python train.py --n_head=5 --norm="layernorm" --extras=["local attention windows", "shifted keys", "gated attention", "normalized values", "value embeddings", "hashed n-gram embeddings", "a smear gate", "an embedding shortcut", "skips across layers"] --schedule="wsd" --decay_fraction=0.791 --decay_shape="linear" --batch_tokens=[16384, 32768, 49152] --doc_mask=true
Each number is 500 + 50 x the weight over the matrix's rms, rounded and kept within 0 to 999. Layers, rows and columns count from 0. Numbers have three digits each.

# layer 3 MLP down (transposed), 1280x320, rms 0.0702, rows 657-700, columns 160-319
505503501507484509501494497505510504498516493497500498488511494501497489504504501499479496502492493493503499492488511510502500484510485489504497508496503487505496507508502501507511507491497491487509496498518494486503494497499518491506491503507507484507489507506502494500510498497500500516501516482510479500489494517495505492506502518503518495503492507493501486499496502496500496508494506505501497500498503496503505506511499494503495500520498494499501504501493489516499508502510490
499465546503549422499530463390474464535429529547469525541495526476439406461499556453471514571513450444615493532502535469612599447491572545571401516473462568441474353482573530491506475494518401298407641567476628450512486452455414534502482444511487489590519483508563598502409564456529531499520462451535569441519418459623538445551455361595405423514486578468493519401497409506506420568496531482509562498497431507489507503506415531604520423448602471528524588482531498453388528511496582
468471435492478473500519514525477509527499484566517500504467479535481463528397394537537572516483625580611542506424523478592523401502531446443518484496452432464502434476550501498508510453539424563554522507467476516531466501456501451498481442515535531552549568541574513427489568494516551512493498546533547578489501454571458539557452404537538466518442473487467538560471463496521482494407518497515550565553549462525442500523464519412405440445480508552541563505397518455529460485538531
506695644587406485475460472524495479470533508484502548440452503548469477465445448503577494526478507501572506513499422524463508517547509556539450468514485490400474477517458581505530553388538376543486532420529410460416507436474539443508537445551453539454556609504519541476522470576520525538337480414448487546562430527588523468485534446504469534587524546511498447524469475487544566464472469477497522558492469512533634437535573532544458568526518464531494541421529556570578451407425449
475528544463521535433397524508499485468525472466503510583453573545445459517577531619476527530422472574508497466493528470552503463546492450527484433524506468398579475544418510539529539442519492432448540465467455523511482425486500514539485493460468513572485500476468489479555519509404487501526466442454493481541525439545497478531444462584526557550500496443571557530496571504432543531529509517502529505490463447521497455422550477556482446436500479565508478493604478484550476510504549
538536475466556498545508508472537492416514542506467513504453428522475504515527475488521491510411532558482423527419476535476517516479446487498494547480503490508441502512555440548496453372531490544592520516480431527443525527492552507558466529504530447439482511608497462620514542443561474500459517470456539571491486427518440454527529429554575443535480551539484525510494498441468501488466458580466518451522531475492519480499565472534489603550471537522525576578557537477413481487480491
512554519468489525406694459464500453398635531578496647445506544386605466591465487488552469585458471513485633560470456585505485587485573540374565430472452544407514455524564413469531460424452555459526487493550458575449507470537494487594485589544522510569477524567476581481577433374460562619452540471568523503339589478518578546434468437416525414555605473520518433633584522597515496467491543451503472506528529507452385502528453417491479392464468526527489503414575624490441519421417542
489461559442557458534587474511471555504503509510557506542508430537444478494422479527498505561554562459565579436504580534442516565509429558508538419492484517485549534496478576359459464565463427565446511540481505486536469500485490583447425474529441456498533571533470400479515472438549587590522519525464502461491485523495475466530482514540435499596389559515479458503508467488500559456474494588452487453514513522447492512545503489527443493538459459419607525376489501551451514444537451
445444542493510519468535434448448522514485494551529543596523576473582495437564443509577482555487515448500438538501572546404531387489506479384563461435527537482497432496481380518558425502491583469494536547472508470518448460555521532480477500519561472556503517482411473450548549480473492528458493408575471512458545393502493537496419438566567463526449523482540512523514498524467550452422545458433458535504563530439535451543563545460516497496446567466581537470492591465454546501455431
533435446453590443478442539444443449473534409492536527489575488556558505535519406558529493527476509435516551503451525458612361560437506522521499517391479453608481426550474444496448419521506520521505529567496549410475439465382464456489477530475554583483495529426474403523494386425445521454397689459370489570358499466542493517455465377535564556458480402508398553442502581456565469501418470461444510460508568485635525535447567513576478536530520511493515529557460492447465493412549567
509553517457490506562538489480494461480464512499507457447504473539514509526475513497506564457484492478530492466539465496527507491494500526566454528530551496459512506515548466479521467425492466486488476499533551461482507539442451512511572492496448570587509513513501568534487502502500469468522520531515560537502457480507494477496521562448500481585464555540490502474493442496528484532500569485481522513463484479545518450436509572510464500506437461558477526547553516496449564502525508
495569542447499556535458532483469440495581521471608499535537478464463485597566513437425526500426476542555332545550507514457563466469468431569501452521475539382618445543502547512594518437484514517434483409523605545559484503363601542543462456497451566421516529482562483522388434478538515496503506494521491488497453460551545499428619478534505498539461474490546545550510455484507557463604538458473454433552505514514482503528474468477503536519387398607396475533581543464503435488543433
476584549469478475449472498514432500495472482504463651540499542510493492508497457573428519476448489499514499456451428479511504495532513510547517461516584405531459524593531521504555548469517506489549523455476503455578459507513535494476533509474462477420430539573441492445517492510463522511593499597503517494461514481507486467444489533485511473518569455502458465500488474507465456493485532558498485524532522537499477488541482495534500533415467485558453484539457538499505458425514440
504464463393503495585583485509535562479439599506551615476446589574508536433506482511526497524581510367443498468630468436506456449513509608541467439422508507481450537520541543507511374521444478472511413568525635468566522481487455547524525550525542501545508497555470570563509497555505511572537548463578423491526434516479505437531478478527547573453455514475546481545458482517482591525578510509441429426538569541451558490506435489460475489458586437536436448536505465527448437561483490
468508443522456489486448380471485516486525564532446466529537494464536528484499464489464519514536523534502501542496411488464497531506523538471567537488505518467496522506468548504537502516493518525502550507490510581522473518506439511475523492545531515511462553463428572523487447422534555477471511522514480550509423550514528473470539585476520481501504535519425482468468479453470499419486499487413505510454543470515514532478474446507518464500435504488435507505503494476538529572447519
528480524538470500533564440483557500504533448448426485486501501488510430600501567600494470550436517489530562492366559552540503400528441431501481527497610502410455519433473592452613563476575425434443459542443490483497492483558558530493603529481427574454504494437536419529471575547547534513443562538511516487461560548498475423497495477423577427481581523542484507477448513501501515480523448522394541531508534505511365517447451511577549465564491486514505414451466467502523483454432472
496431471510617561599502476448477387477512496551495521381524553475427403501475458576613602558508503465412504553418487545531380473549499507421494522465534410405513441374454508385442380573532460470519546508556573526463507484524513488543544534505546555670575469384538585419450552446441434416525536434476594507554317501559422458595397588463426333618617426474623512529365522389415516522517416572432467546482362541513526553520518526612541464501474530547576507497538632564506494483487541
478472459480536533580491561492426451520440464510441486517545472454542544624414588602407483484423558516503511356483490391427539483471436591441496513442461576538463439432506543362477499462495536406515457469482516514491448387583435482510404577497544531482523442522509541450526398390502510505476383551551485493417428471571463436409495459469534468503494470456557556524442485464538481511488485488533409495603529603434502468501566535555569522415515541532389660497555498458447463495559538
479465461540547511561577461445465517533408574385428499567521529480442538497595482485429461468483575573493508507401504494499640503562561530609596520450475513426476465513449446529516462528564436429446524511469526468507523554428452489474405470563524470453435467475521438509491568493522445404622459488529451498548502516473591559487465481461563485574501467430596514520518513444541482474529482465505505495513509516550552451475539564493451444475515553501459539482458561518488462500444498
444435518467439498485471545463456494516499473450530533494508574522514483466485494423455564500537504479458441531528548580555539482496544498494468433431477496520567493457504458562509412470580512447513531458555566467472434489473479477422528475512488500492482480520534474539492471480500442497480530471402534535470467538464569469516454462482456447509484560482574467492524544476542491543531495459480532480515465496505563522564547539426572549557408507492490445459500522524493476496535534
525446528500477563511464503424485506529456481535517492520506469484436496531503483456522472399460462510511529484528445475475450593434443482511495406454531550488579465433499512446501441556522533510419514489574520525547526558491500458525527510459495484496528442484495502487486533537450471485554486488476438523540519513435479542471523510485525558463578550451513466489542523432551544520569488447491477443506501460512502538506443470534472507527483479527428518543486527452572571489546513
546444579495517535571456541487321488586510367520503545525545514490491477406500565563484512539517495470451460566487472606531537442556412479530405470610467450453592414459485498510548471544466547500488434527411450547568545526513529472487606509488501486429452557472427425446517435603546482480513485448457478363492586480493400471612478585683589382461477507464510506612481451480538629514453479537473504528525490568511417523361515484509473513490494483489580536373420527353472481564590602
539450466487547534494518507528483498500493533523506521562621513515556443581538453472598551512526490570426466519492508526485461559545502523552577534457529480526506543530429481582544485491513533499516514538511466465460520507570512473579397502458414504510513533487543488441445519452464499525576452514533486449489425487489491518504566486451538446517559526509477560511442453501483512449500445468478519490615516428451546489411480525482518503550501512453504485489524549480510513473473509
453438548475457559527457514479462526578473497581513526536481482450471524477488496517475431536372516493472457503495497455532489501571490554510495502467503519505530512540481507439503517464527499546532521491524449453537520513442523544473483518529530521453458389474562503558530527498516472453480493494483513481495539453479539549541591540562480511461512594516502453538490460473537383504515505473509423494416506491519506489473563485511551490475507442505450498528528461492468482499472526
435499535459510500537510430534497475449523482455520573595499542607465517523406450476493521484459577549507495509531556416507485526523535501536527496520557428539497506491528509494461487506500450558529526613438510513558458473495429491478417546464487478518529431481465480449493504516489560491555511530503517509463592487456490565538527466527561513528506367497434484531542438538506462506587569550484480521495500499460573442560569468570498445497489557580488468431514483464477467470456580
495486530482584496483570554540512482520507487545565480469586453479497446469493515487462427503525517503522500575448583427503516526488482438491434503556488529478492505556449571560504459514465553490526474483477486462538470587517471505488481524509531432421524453513518517466515470518465473509484469453468525526519548436521502468431461511486451458410447460490579489495424507487527523535418546538613482486552556426486440492454483440464464521461385540473498544490501443517533500520522502
483490618465449487587521448511390622573553491418402477511431494482412537554442467541519527632523488486482553429540521499547565603539522538541566516494570578543250373492428503529539504412432530536434492538487396557517465575396481553465481456474494545505437593448466452572546472440484644507613528493470545459562486466579328391416410503583551496595426458567591533418541457503472593553332520486483504540500530561532509307450487572489483456473537461523533560434425559572377468559531402
520494517499510555459468453494500485487508502506531561510518571544434443543520542499479518489464504536487509485489479446477498420509521552483492458550434533508524500535510468476522463490501483552452538470503451469483478527471527486481486479528478524427465502514559507500510464483497543541501545465514552490516457486493509527469516509524511493517484522538516493510521604504552503528513456504466472436474497456514543473481545494543439476468530510527478501433458550510443442494531529
460454426536508479472449532472447453406582500539452391465573512472461471435527486481485490549449569489594471565505569503614434562462523531412494465448521499510403419528578515359549524563460584581548440509519525522552517434521497477389482529540542543518432448499421515570543494481424512525515407385496512488528499481587489586570594540535524509432511516539477577491446447508535493403526530558446395464511520493529620505523425506424453460467518563437519528466423454479495510488531472
523514567533438429522485421583554528507502463431417529513445501438529587499542484450545540440473529496475577486562579504485508457490560474540574451452452556439453403526496518504476464540463399493517538480459428526510504550535470568547489519499459561446590492443509537511444490557512525486519488575478471500454461508461428525509543491446491527477573516513596428433489433452476476490497522407417524509522508412501504559499502464565532544455526546494498532466480452462544470487488452
435565421407504455473562478482498506448602476550474551503537547584507564492538501499495443500387497396436492431514486562492389498544517487611508455562538423443502503398447549557514456493463581358424504390523484586508458509541505537522441543525408518572542467433464570570553459574500399498623502540503549477481464518463450483456471469553398396496487506574506496514512567478464541442474542572477567490546488580499532514524502492507581407560445495445463532517498528548509425507552422
511585444546451388519493507392464464535624409477560454339381541529427478516548453477436499596585438415490468559535475403465440503507533503623464601551464513495547481490424401479376510521499510468510483576544445422480573489490450468544575560513503553584500460497420380565557550584541556401510477497485450534541514493484485552488533500614490453480520527511547482496528525532520381505426514520492467514483487515455452572459510454497473509606450517514538607527475578531446633511501462
518464457525507517498450524475524402503506564505492503488484461457608552454546480535582431517596514487509539569485524629496440439490502522511432477523522604465500535490503441480506533510466476531479500511496455480524461484480466505429511408496506429513569503531529493455499513497522492515488477415501552492545520531543496555517502566492508480469462513590533561495534504503519473513487426482430480515531513583539497508463520523452458506503565478539478465505463451522494492519447533
483514546621478492583490568515492490508512519530442527480550402537500528435567521551499489484481527507438482517513532536500438524516485542491469496513543484490494464467540472506497518498497438513508476512481523554433520522546518546443508508488557497477473480524473481473451491532503446524544507504497459459465468443526458543508492525453538474455474360556521485494476493536481438485470445508505464464599492402429532507535548469556456582418528568523474514483545488433602557539546487
524493507549563459589472503512441520427488547502540477499476490543603527498435406529472471516519519584509491576562539445432501542517503453498492378484616449423463447479508453573531467510497365420511611469423552446487466483438525537543491462614460373547524391575528488492474468482440360462530554529464477541499426579513579505590527393516452495562375520461450495457441491499502539456436483547618525466498516478423507502546430449515525461489470514498537508486450495472514552412581575
511505474471533543543492557412452529424458543481534544494460511523450526440482480421515451489540461506443528586542514524512477439467547508503568457498490517493534492470503448426514503516484476494542538479494472506507496438513493438537547522589503504499530479483536518509481475524491473534487574487486481409515557515561393455513511463461436509524519507506484466531529478500536494466487504490434438549491527490503481540457504531476569547470543435575503529533482441490576529497469465
503516621498485465525477566567410565476481512453556513453490586532531483486444525488472522461514533503489550491463451539475494562480507497490398514468425468448455487558502477573500502560453435593565506564507517586533502452363573540540537527493431491469501571460551475538585429414568598568438494598585559505537563535500566473620376477534436515489567543474538523444484555499451442517435393586596420479440492562481451500491526502473545568535556457477543584518536468545447500480464499
547510490522496542546543505510606598523650438540470458447578504458530577488520477596514439496523479467466505443505556466426480468532473457423428575479545467387589561535499511513643456443468482578593455511452483479499428509449529548485552562471490496503472577462564554521487407552497526481559556486480460510462548491478396455499552537507517527562447463518510522540409419559489493529583450646515495410457422444424486433538527578530421438498480444604472447468499514383436492523499546
528508539457509412567513450472443444592528404472456525495452594511541576504492539443437529472415503460439498458536567474471472515460553416528483470434436620474424488475510440488458445574501521444427613473362483405515459519543574572545470466502433519488468481521526518415531497550505432488530541563441455537545490625526480479535566497554543599464473463494530508561508511443491521416492469457496428517489507523524483545483495486545498488524594515549449442437486510518549511559511521
493478587468390610477465659401506425453417398451425473437561406501451489522453503496474572415506580532506568444582449527533414465576514463559360470377519381433585465473557564621476553539487527475411525507502601491427586434351470554485383455508535541447457531568477468463493560530600537514469478497541470484392502403571506572468650477450606514660433518421479525524511540549602547544516454556433545490510511516528478483581540546602452528397507424434427485584514566466446480578653517
464495392440501473394555540588523475471512467523572505569524433478423487576528434510422550531550566521468549515470508463512423569568365421473522465459496590561613479440425647488517469499468566408486465465513470448477538616512492594470513545558451545409502506579552604472446555513444601455549462563500444528561483497439424487460494528551509400426542489457437519488469550553421534417510534392476524469470469522495415538549422551577508560512488435526373458469554479519572554454492487
492566461568521583570456442508464509451584504515610361547582584457486517492451508513499557597526490367576479476625571526559549490339587526480460442453455525568372460406503373419440511509471548591505494487442539478462523463521561516553480466442583484443485449533520460443557651499578426507580459564409456469547498461510453532481431514434560540519432449494531412531528574373587409605592537410481509450483396456468510400501457411649467425433506544529418481580506492388519475504478603
470464446521569547510603491439450456474427485472456474485442532515574535523492589610479518519538453476496384465553476466480591520472460535538504603456418514471476481532386524558532522500562481500467540482449481556533613522533525537513459504468451456502521449543571585584372550527486504404505556556582435456473485541528496406510490498556481443543478472486447547578509449555492473460523441536406486482550453468483535480611506461439490568449541450448497522393549531448484483460562498
529466598490475409599540480459461469434443588450531520437465504541545481604512577514454458464400514361433340455437535545496511530457473515510506503549591469520524522560430482520476500421545523424525448516458524515484527518463451535469546465511497525537434526500491494486478465506430457519531571645509442510552547550584467480416578456498558487515512477565547522456521611490469488507512432567524520449587498500504519488538540479546571501466501537527441445461536515590567508494502477
# layer 3 MLP up, 1280x320, rms 0.137, rows 658-701, columns 160-319
536514516485447520499533481478490497495501508471548530530488488513432516468531464457550472565453549440507496615481490482488552461497487446560527575557482505406598465584542443495429509542439511591425441488492502480481486483366527505424524461526465554387600579449553541514536605493388516429420488488448435356490453510541528458481484508502525398492504523468524391487413440486527510587477458480513433437490468562539521530504531521498454451444437475484483508422529501508522555505618536
505567507495483431423455529511436463515499483497508584442552522493498495506507443541576531492360481432471533422468553424534488474441521478415541453517436402493515473495577384492504405514479541580558425544580588431442540424553555538493516506547511548493542421533495580479538580433480624465487434588512525576539505596571454483556507489491528468507493503531402628572468539458553546545526434478449570549502530428544450513494470444505405478599570420421587477457476501487548560435533485
561615445579512488543556494487612511457523515395476438507488444429492547462548556445490533478508475602539568540545468447441391434571548541533501516475566553518508478530573410522536477418436547480520498426547517517491485460451540531518530519523450561534609559445586520523548470569480428521507512480435487439541450454518438514447507501506567430608407474466531442587528545573533504562502462544449521534454579511490527453569547586542549485531609414478545450389499485394599435402447587
504546594552609433488473532500507549450521590423468575627521425582470467567504519552563553442456453515436514578386481520450471498390543524444529497516510404365453485548417450522408529479552530439445472557481497480562536479507543495525534490501438486446536522483418504481478520525464496469497478504518636517505481466605468486533472458398488508491460499617528559456513558616468522554530512458490536547457447497593539549483510471484579445598565491503484476560575572462486518353447482
419551446519523449598473489602488533450512564508401458536457532547505572466400494531502446464439441521504477492504580473473435507472446470464495478557483524512484480524512495625483421428470482514487419509408601485515560490530543493599440519512496479493450577569492454613536526401485407533457493555469634558496573403485379479578445557501500530555400527501443404523461464555440480504468438530478390469556403428511412616446454621523573614530391529487474468394514500488617567497430543
403573510481600528463577510541533502456570449483504465545473583465580542569551563537438450496471432529467656530447468618544492650517605517443577508498532385482453538522463433445448516544530531554548396539516464550542542505430466469550395617514454446496483462540451554556546472479464387562474538570531526547406581469388531521472440381508599516466573459556408406567517465432483520479492543487512507583470454508539520429622465525443325439565467516523517506478577457487454573411437490
466372456529590403521564481574506536509442501469508505477406538515392530487483466568537531569476514476567525531493627505507526583555488557517535447480581457567474478392497430503586602501436517540508533569504498466545448495414591475438521576426505535523468551556410487552530445516448548488460495407563439516484504498432543516512434539506512549533458393485495589474494513502450566519505499444471527462460487489433539497469554545510407496550581366470473564354581508510431516469417449
540563590492496524524502499487537465528486380438524463494444494486548522514460473401545520500467483474485519524495503464569602510443477490579520602538544528461491564469441504567506530566490459451532450531560476530565502462501421518426446512522464467552571454500528528494426449375527547461547551542534462462554461454565506523434508430497532550393532422522578557556557438534579596479570443437618517534570519477507507460571503457501498474429596469610526466553444497515463473550521597
426640484473506485497492445486559483447558475509478496488476466516520570468506562486560500505397543704586567437505414460498404552552595529499520505610532549577460451402494427517502462493588508422551476425584464494476544468515426490404453466495511552456358516516478437471497435495542564471467552482427502534539449450629570451572510348482501515555480456501476577521547449551575501544419356485507406463472447518471575523563442475480494444365483595477505474515449468450498561400508529
514525455504529482422444558450473467429573409453448480550439505487456473427506474458466515470485482453439459517418493550487484531476528463505539490470473485533495483506467457562514423526517580505577413466472478489441514536550544462527446481575534495458529488451521522502487514463469474392443480520507428504561581491532533597442482551483493521538432531446527539478517507501518542486518469465496536475492505442536614508500500466481523537455547516491461535541470565504506571432463449
488497482437517439500505457509563467461492545477499376474450493472472463489488505500526495458478514496510538521461541517436467548515484516528523460509416490442467518463526531520478577423503497501488522533460492496546462493436603534488497454407511521540436537531575449529482510510561518446528427464440475503437551468524512573453514440469485469551490533524515467460464528422501506494541483520489476508399432499538515548479464467511513533533488501619436482501537495471479492593527430
472518487512502516545414449489493495562505433477510462508400514443536483516481446472491550560460496453506520434515528502392452617510557471527634554477533489470504601451588518573566497425443599443564463493517522474548475500576519561533510562520491460488543457569531519513567590506506526615477573586487567450559569462503556561466514447441509514463602459389446470485460461524496551537512487446403437523460459595466495591478526515453524557488569440547623564416583472502490423457518495
459420510531553533546498528553558530511497528475551657537509585636465499495445492497569455435349422431503445447534417481566434506574520555527549504534527541501482462502491483618530419530453506603519487574502594534504537489501428490561471484435464565537541476477521428499439522532436553606496554513556486529491554493546464575538444462536479539456461471494505494467620482499506558504417530530500430436513518566507506513509458476491475447548552445446511456470410521533506502421491496
532481532503396527506521500489540467475511547546578418572535493521512476407516461371567474512590489513474573610439505534410518512559518560423521561516473508503467529454485467570436498584586461541580547583588507566526579480500380467472517518545497470494494511562470468550551485606442576504425544531487494600464485510432443529485527473534480498474464455448382453522516478541497532500491421479502539520502501492466505569513547488491487466476479467503442489533526525509503507518493530
474457591526488544509562525473606471511439492433490463455547425638548525521494405522455502544410579532498548578505543452540565590506610512585525465492509562430502572409485541502484498420561491422514510491498532439449430479493533537501597558520494559470434459462518470453466453463503547531565510543570497477455475565538439489529492596473524437502478508521462493496463458449536520487575431536533538489487437474534514560466478459484577487545536453486480462460510446439457447492530431
544516431558500507505546443553508532560448552426518596487447536587528423533503482506538502520500478534493521521491531389515448450535498473478468495509484430442525515509488467454477516511477536529585558490485508566422544420539520494453484453430504486551544490436618479502542519454497438536469524423409582570576527525467482547401500541483390455544479445552556577546410502444524463497490506550466485415556509541430574557530470543581457448467383497554486485413472609647510548525556427
540495368524580546553529558454583470465501565530483544457536530542470493464502432498587488513521683471559539467357547473513514536423513517489557522432554444532448499465521507449437408534464488418564471579418438441510513526524501451437395539571476437426494489429448560617487500519508487447488414500624530572443548568467428495474506512498399516463477566550519495517480494480503448519556428509512481492480486514497514470582508550448461461470417518574489504524498502547572602474355451
592509510515629534499577535598572525477449547469576538479506533595546460495441547486459484496556575394441510502451445500608521537473470431482493539536530491539541464554524555424450498528558535577461427498552519548443462558520469557463516443402500433610513396429415513566491590502467500449549410469478443400547482517531503509411478496560433539437506497673513489473422498454503407487488531503568531512411472539436588520489511481388473580481542509523525374482505477509526450487597414
539546421494468497538538517477512433540620576577497509563521576468464400480459537546519538516556470479509461584598510547608464472485468460464479634479518510486488489506508533479449445448452480519495419474561558387495531534448478498540523467431542506574437453495530518514428523542442527388540472479442458561435427437494540518458536383523438493429511565475552467467503414402488469535506567472453521361453436437524635510561474516450527499524483497511540486466504444497561476514506483
484450538537532516513481492488523491543487523544517431468517502594535526507523581461513478535516462601426593483522537517514512626466580554542522502533474479498587457471463422582531426462549417431481451463570479510460519512515495470461459473435504477535455458537526480543405458542501470568446396500452524468468458506601487529482502493519510438539538530543397596418450482434555544494458514473534583471480496486528465479500548474503474544534440448463479466549444438439500514536525474
488545448593471470547483518476565504533485473512489481505450430421450461464425498491480505485510478515429471487567494527544534517541480520499504477488517466504541561475503469511528532514510543468502494476557542523518489470480508483530463500474503470471635447499479453547530518544551504418498507481511591580472485399518497555554508572444552500495489498466502533506516541494542479502452492563448493543503513538559491528454510511533525497574447490567470499515443501501499529443542519
489476485545503520434496574466542519556465502503552426534496408479480484526549512512470535428537493507495429549518566485522561469501609483509477573469577500501498548526524394590549541433428384489393561448502475527560539424511455565467526523470464510397516519460507417504536602365516507499428434466526530423585460484482458510521499469460497479402507519575552539463522518560478671507557483478476481446423470481569396504550560455559552521527512491547526458516541454620563400553529548
605584483490416458486506397544535616494550463498451528534405588468493505419555419525576571519592546506567483503515493497514497513536578431473542661380553360471527552509494491484439477519559534525531561536475462490472587433580455537519452539459561523482493552421435457420527492524465492471505496594518555517531486504550520353544544406457468417551581499590527512565516560564455530561523508562443559436461536457551656527510398521478485449524513494511588460423386481482505613497478467
511467516499628538458593510438510503527545365496435548474418475497485485389568579474528426482513451453554516487502551475524484557454446519436572524528533479426498515593511416489465439555529457415452517527553465482533453611531491496404526419487416480485520468511491434483444526531547477608509544578482588504614509431481587424504515419450376473562545486508593515453644427482480463491544434474519505475494565473497571535457572571538500492533524500511525491501594548518382602506565478
469505509505514543530438584458474435554472668483540544462593484500473428508488619480543512488440515513440552557477588451534571535590445490479496470515482586614399526507506421427479437418447444551428484474490496454461381530454535524482558499522451521522518424440425456473434484531501556529461424534517487445501520440492424442450508551415522473468455399538484518451406516480517491535586454430609498544404464480499500507552565546485517546475331518509576390546477529450475479516551503
417542487492555459498480551608540507465587440439508446445501491394423432461456573475620548520537572535519565474521552607471471566480502532474508573456537549561479408467522472540529472513458472550526498495533614531461529517593489447489498488478593530444540559519496457488540477516473526415550477441396539558428457504409499444517452451522559558517475477538474535550456471535510480536482496491504443422535547623508619447405509512425400502523614451549504519458478539531431462500553475
542500491531505538482372506558582551458565522463474438462565536493513546510543544537565541485539498543490475598456469533451467507500497500491348438574444456549441510573486544497443590470491557461500536531514450580447605463560431474449420529487561581577540452501520511451470578475450595453458460537500501511561478481556499525574490617460507478370441580518479481446516521443591531565521442491477508395455579382561454523496532526385503484561490519539600538509441514533472530452469537
514536479449463457499451479406496518440436519506592526524460452539578500567426497587455547483559473526551546504543486482489539521485524451489527528567454436510518442539570486419384550502465497514528471433449470531619509438497458505490546488448550505498468476473498510475535457453447540498534499501461466434558524567431515524545510522438452489570512574517542509555480546524490542511480471568457453459521450497517576452445507488523460509373611498547632506505434489446496494531489533
485459551540528441485564450461574489545619480403461505464501539443500446568456454476542493485528518441470570484608445520487548484585596538418538498452432526454458534453428449521561559470531426552556578438570575402447490577507493468601563482453434573583557498467545446612563553619504527478426501492483504456469450513425485552533471485509433529527523490441564461561488496472531538470571489459468531525475559533561451490596477504523509557456443481507553447523483497487554484449533480
520492471540447432450566530439453513468540503575474560450502532526461557517487510567593551470527510503491556519508538582505467501582495504540562544466540367420438490456508529554612494472404573425525525450563578498530568523524499488428508490579463473449598514462581539517472460486506503518589578489583509415526505496484507469485504603543489503548493615412513488471497531480427453450526522569428544477465522538535544501512481544548501461509563448535487544468543441544414465518462546
478590445535576452463605545473545514547546537521530497477506478446528563504520520548498512456528527578528521589485513504498549464534456430571501447451491539590540503310454541506434519494467511516459554515432409518442465418577532535453400485396513460485520489568495461531433525505508569498496508525488485529513525537431526547533530378444502499580525569435523495528468481524554477442529487485489426555411575422503544561517601488567497543563520450501501519468413547446501497469380491
582502458488476483458367484568494413451438505478501431460557575459526471456546543408499472587456485475523505506466454587522515437493500545482500490560434501449477556506538450512543462510450449513531375573520454583483475469514431449541500483416430501501412470470500505529502581549480536479517413479431574549410486605457535442399485552500534477518554506471498532452440563573458489474507495428509549525526510528576579491464522478532432480529483544514525394482466412538461512528495530
521496514464591451438458495495583498559383402527440519542517489521558517483542470626475496470579473457391515402588443500540456454519395481560451542526407466507489507498451493552509545472520526473526428427554579463486487455463494482441450493502527440544455489495561531403485434411484573570483499475555511491421506530480384496416465488587500599590533518582486484516446508486510591504478490440484479438444474560430529461446537475603493470422610541444543458554533498535427445468510459
532586485442508505482575526587571508468542528501434536564566456491538502478426452476412366450533506569593497414465539570494506506483496509508549452457529502501471546554540521536442480514494451555506533485494489463459511541532511431548515459598424516575594514612511562472483494490554482481407578557489512560670545576487453525507532458585513545465500497513421421413561537452446428471435537517496486527518471497508495444555457505482515491478504465511497576474501439477479470531503566
502522542416510519428498516481483426503493433502484551502476498471466485525517488514515498501488565453551542428439452526501495455520515495421516490554502468517515474532476538490470507412513557450461455463482516481413535471454517493471498568564607379488495435479565589522524413519494532446504441454416599454568529526478514499523590556547538456462518535477452484526436479467598505544447465476613394527572493582466484466556596491456468548481502538449548343507533498598473500434400539
440439466599445486534460528540469553525514569452489532428587517520501535481516521431436466617564565571471539469562547518448444484439521503464582434535482447491468501462515525536520457521532538491459527561501491524564511485491592567481489514554473581474554432495530564507471588552503406468461489452481473438536494571466533561440497552550482596597464489516413495498450491558535388533588461581524502407498565501563569471459487465490505494554592548438475465444518493470373573492513465
460469440529565519517524530472533568467511455484467526445463361518510529514540490549601425458435544524475446445442542534427469468528461549540478635546516591391487583534404469514533510466475476587547521538492447553450492456454539595475482422466468463486442496511508425538432398508460460550445540602405614467460476644552595581436559472590494470519528473584492562499465470390482491578450540517475484515508531459514571540615510469539513460504444534536551480471419489506438403500534566
524555399489469442508544437505500579493512506535446470551440479479550502536573570460479490388602562524488477512567536532575467514491478493513537509558552510488399511443511495534559511493440478406540427516439551546432471497450519545581359541474479490513437524543470390633481467517540544452494501527352417550432427512489501529577498570479508612453531587471410469487524506398550459508520501487440512526487407487350571478536416378592546462464576522527452516585481485504500449452507508
469513518440492625405496534530489509427447484431490561483572454492439415439504466459446483525453548499530602444468550562513517485496483515540500553436507509513604512461541478487532514487579536550489459578480479474488565479551428509503428514459503455468533565422464531535501493536501558546579486585464483484373513536477517520400498420550507608527349417488479475541513528509501465445444437509551525471534404467489478400446505514551553544478608445427486482472457515427581542596499430
522428438452587511427512556494526558518553551450582509550539485490526553400544469524386471502538454467463522576428539453503477508499486389457565538489512543580506455487440492480498524456501573534435526459475428471556580500612440529456480538456440495486550463501509512464477494457349506444590553498435484482518518458462488449495498538451476548481485509472452547461538469498538555474472405500530517446456483599449503472562438485520559440459414424580416521454509470575463503461520495
601489527479501550526487488598472504500491490477492357470496560608506520530537481453613463521503491531395499493447541616470504530455469465443461488467485483450408470482540576490488491485493594483430444467494485485414581542481421557525495545446523479429493469564555432527526468584468486360517520565477533447495479498450559519524446599497503642443480470470460517395449519553487449521430586469487551527436475543480536545433488515601530547485598487507382529522552528411532492541465469
550468514477557516461553528559533531524588503527497533472425519408459418511533559509482551403518563520434533514616487573455469502473560546483556482403503493486555611468478447612508552596509495429456549522416506552422505495509506469396560474487528407428516408518542536424455520539469455459534509423536495525440569570442539508484437545480517467415549541576484528408512510565459514510512501503503526439515472492439410401527481503519516491549526603516428584405501493546410470484470464
535482507511475440624467411473441434574485499412500539455572566492439543505452512448452467566495375560509545564505518469496438442442518459484545514509507491447569524500561493540437517520488522458433400513456540499480528526503477517490466484474465521512503509525522437448569483538570449559500476575549474504443517585535497485540555492393459473501482468493490520602549517448365616428493528506498444505469425532483483581408524461451479556456445590523498565478535496554448456530497472
504439459505574528433479560522571453516488485461533573462450496504539471491478512610522440558530472543512438483460576530539546505445592414599490519466489507486437523441487498521553582455465516539495453413446480451465566553467490448452442437476529544570413573488485551535484523465565562454424520542540496556556501433487402585507491473529426508588487529430502568482505479588455469532501468482503612460479447517508510454482533449562463499482411441429491441538458498541448492529528483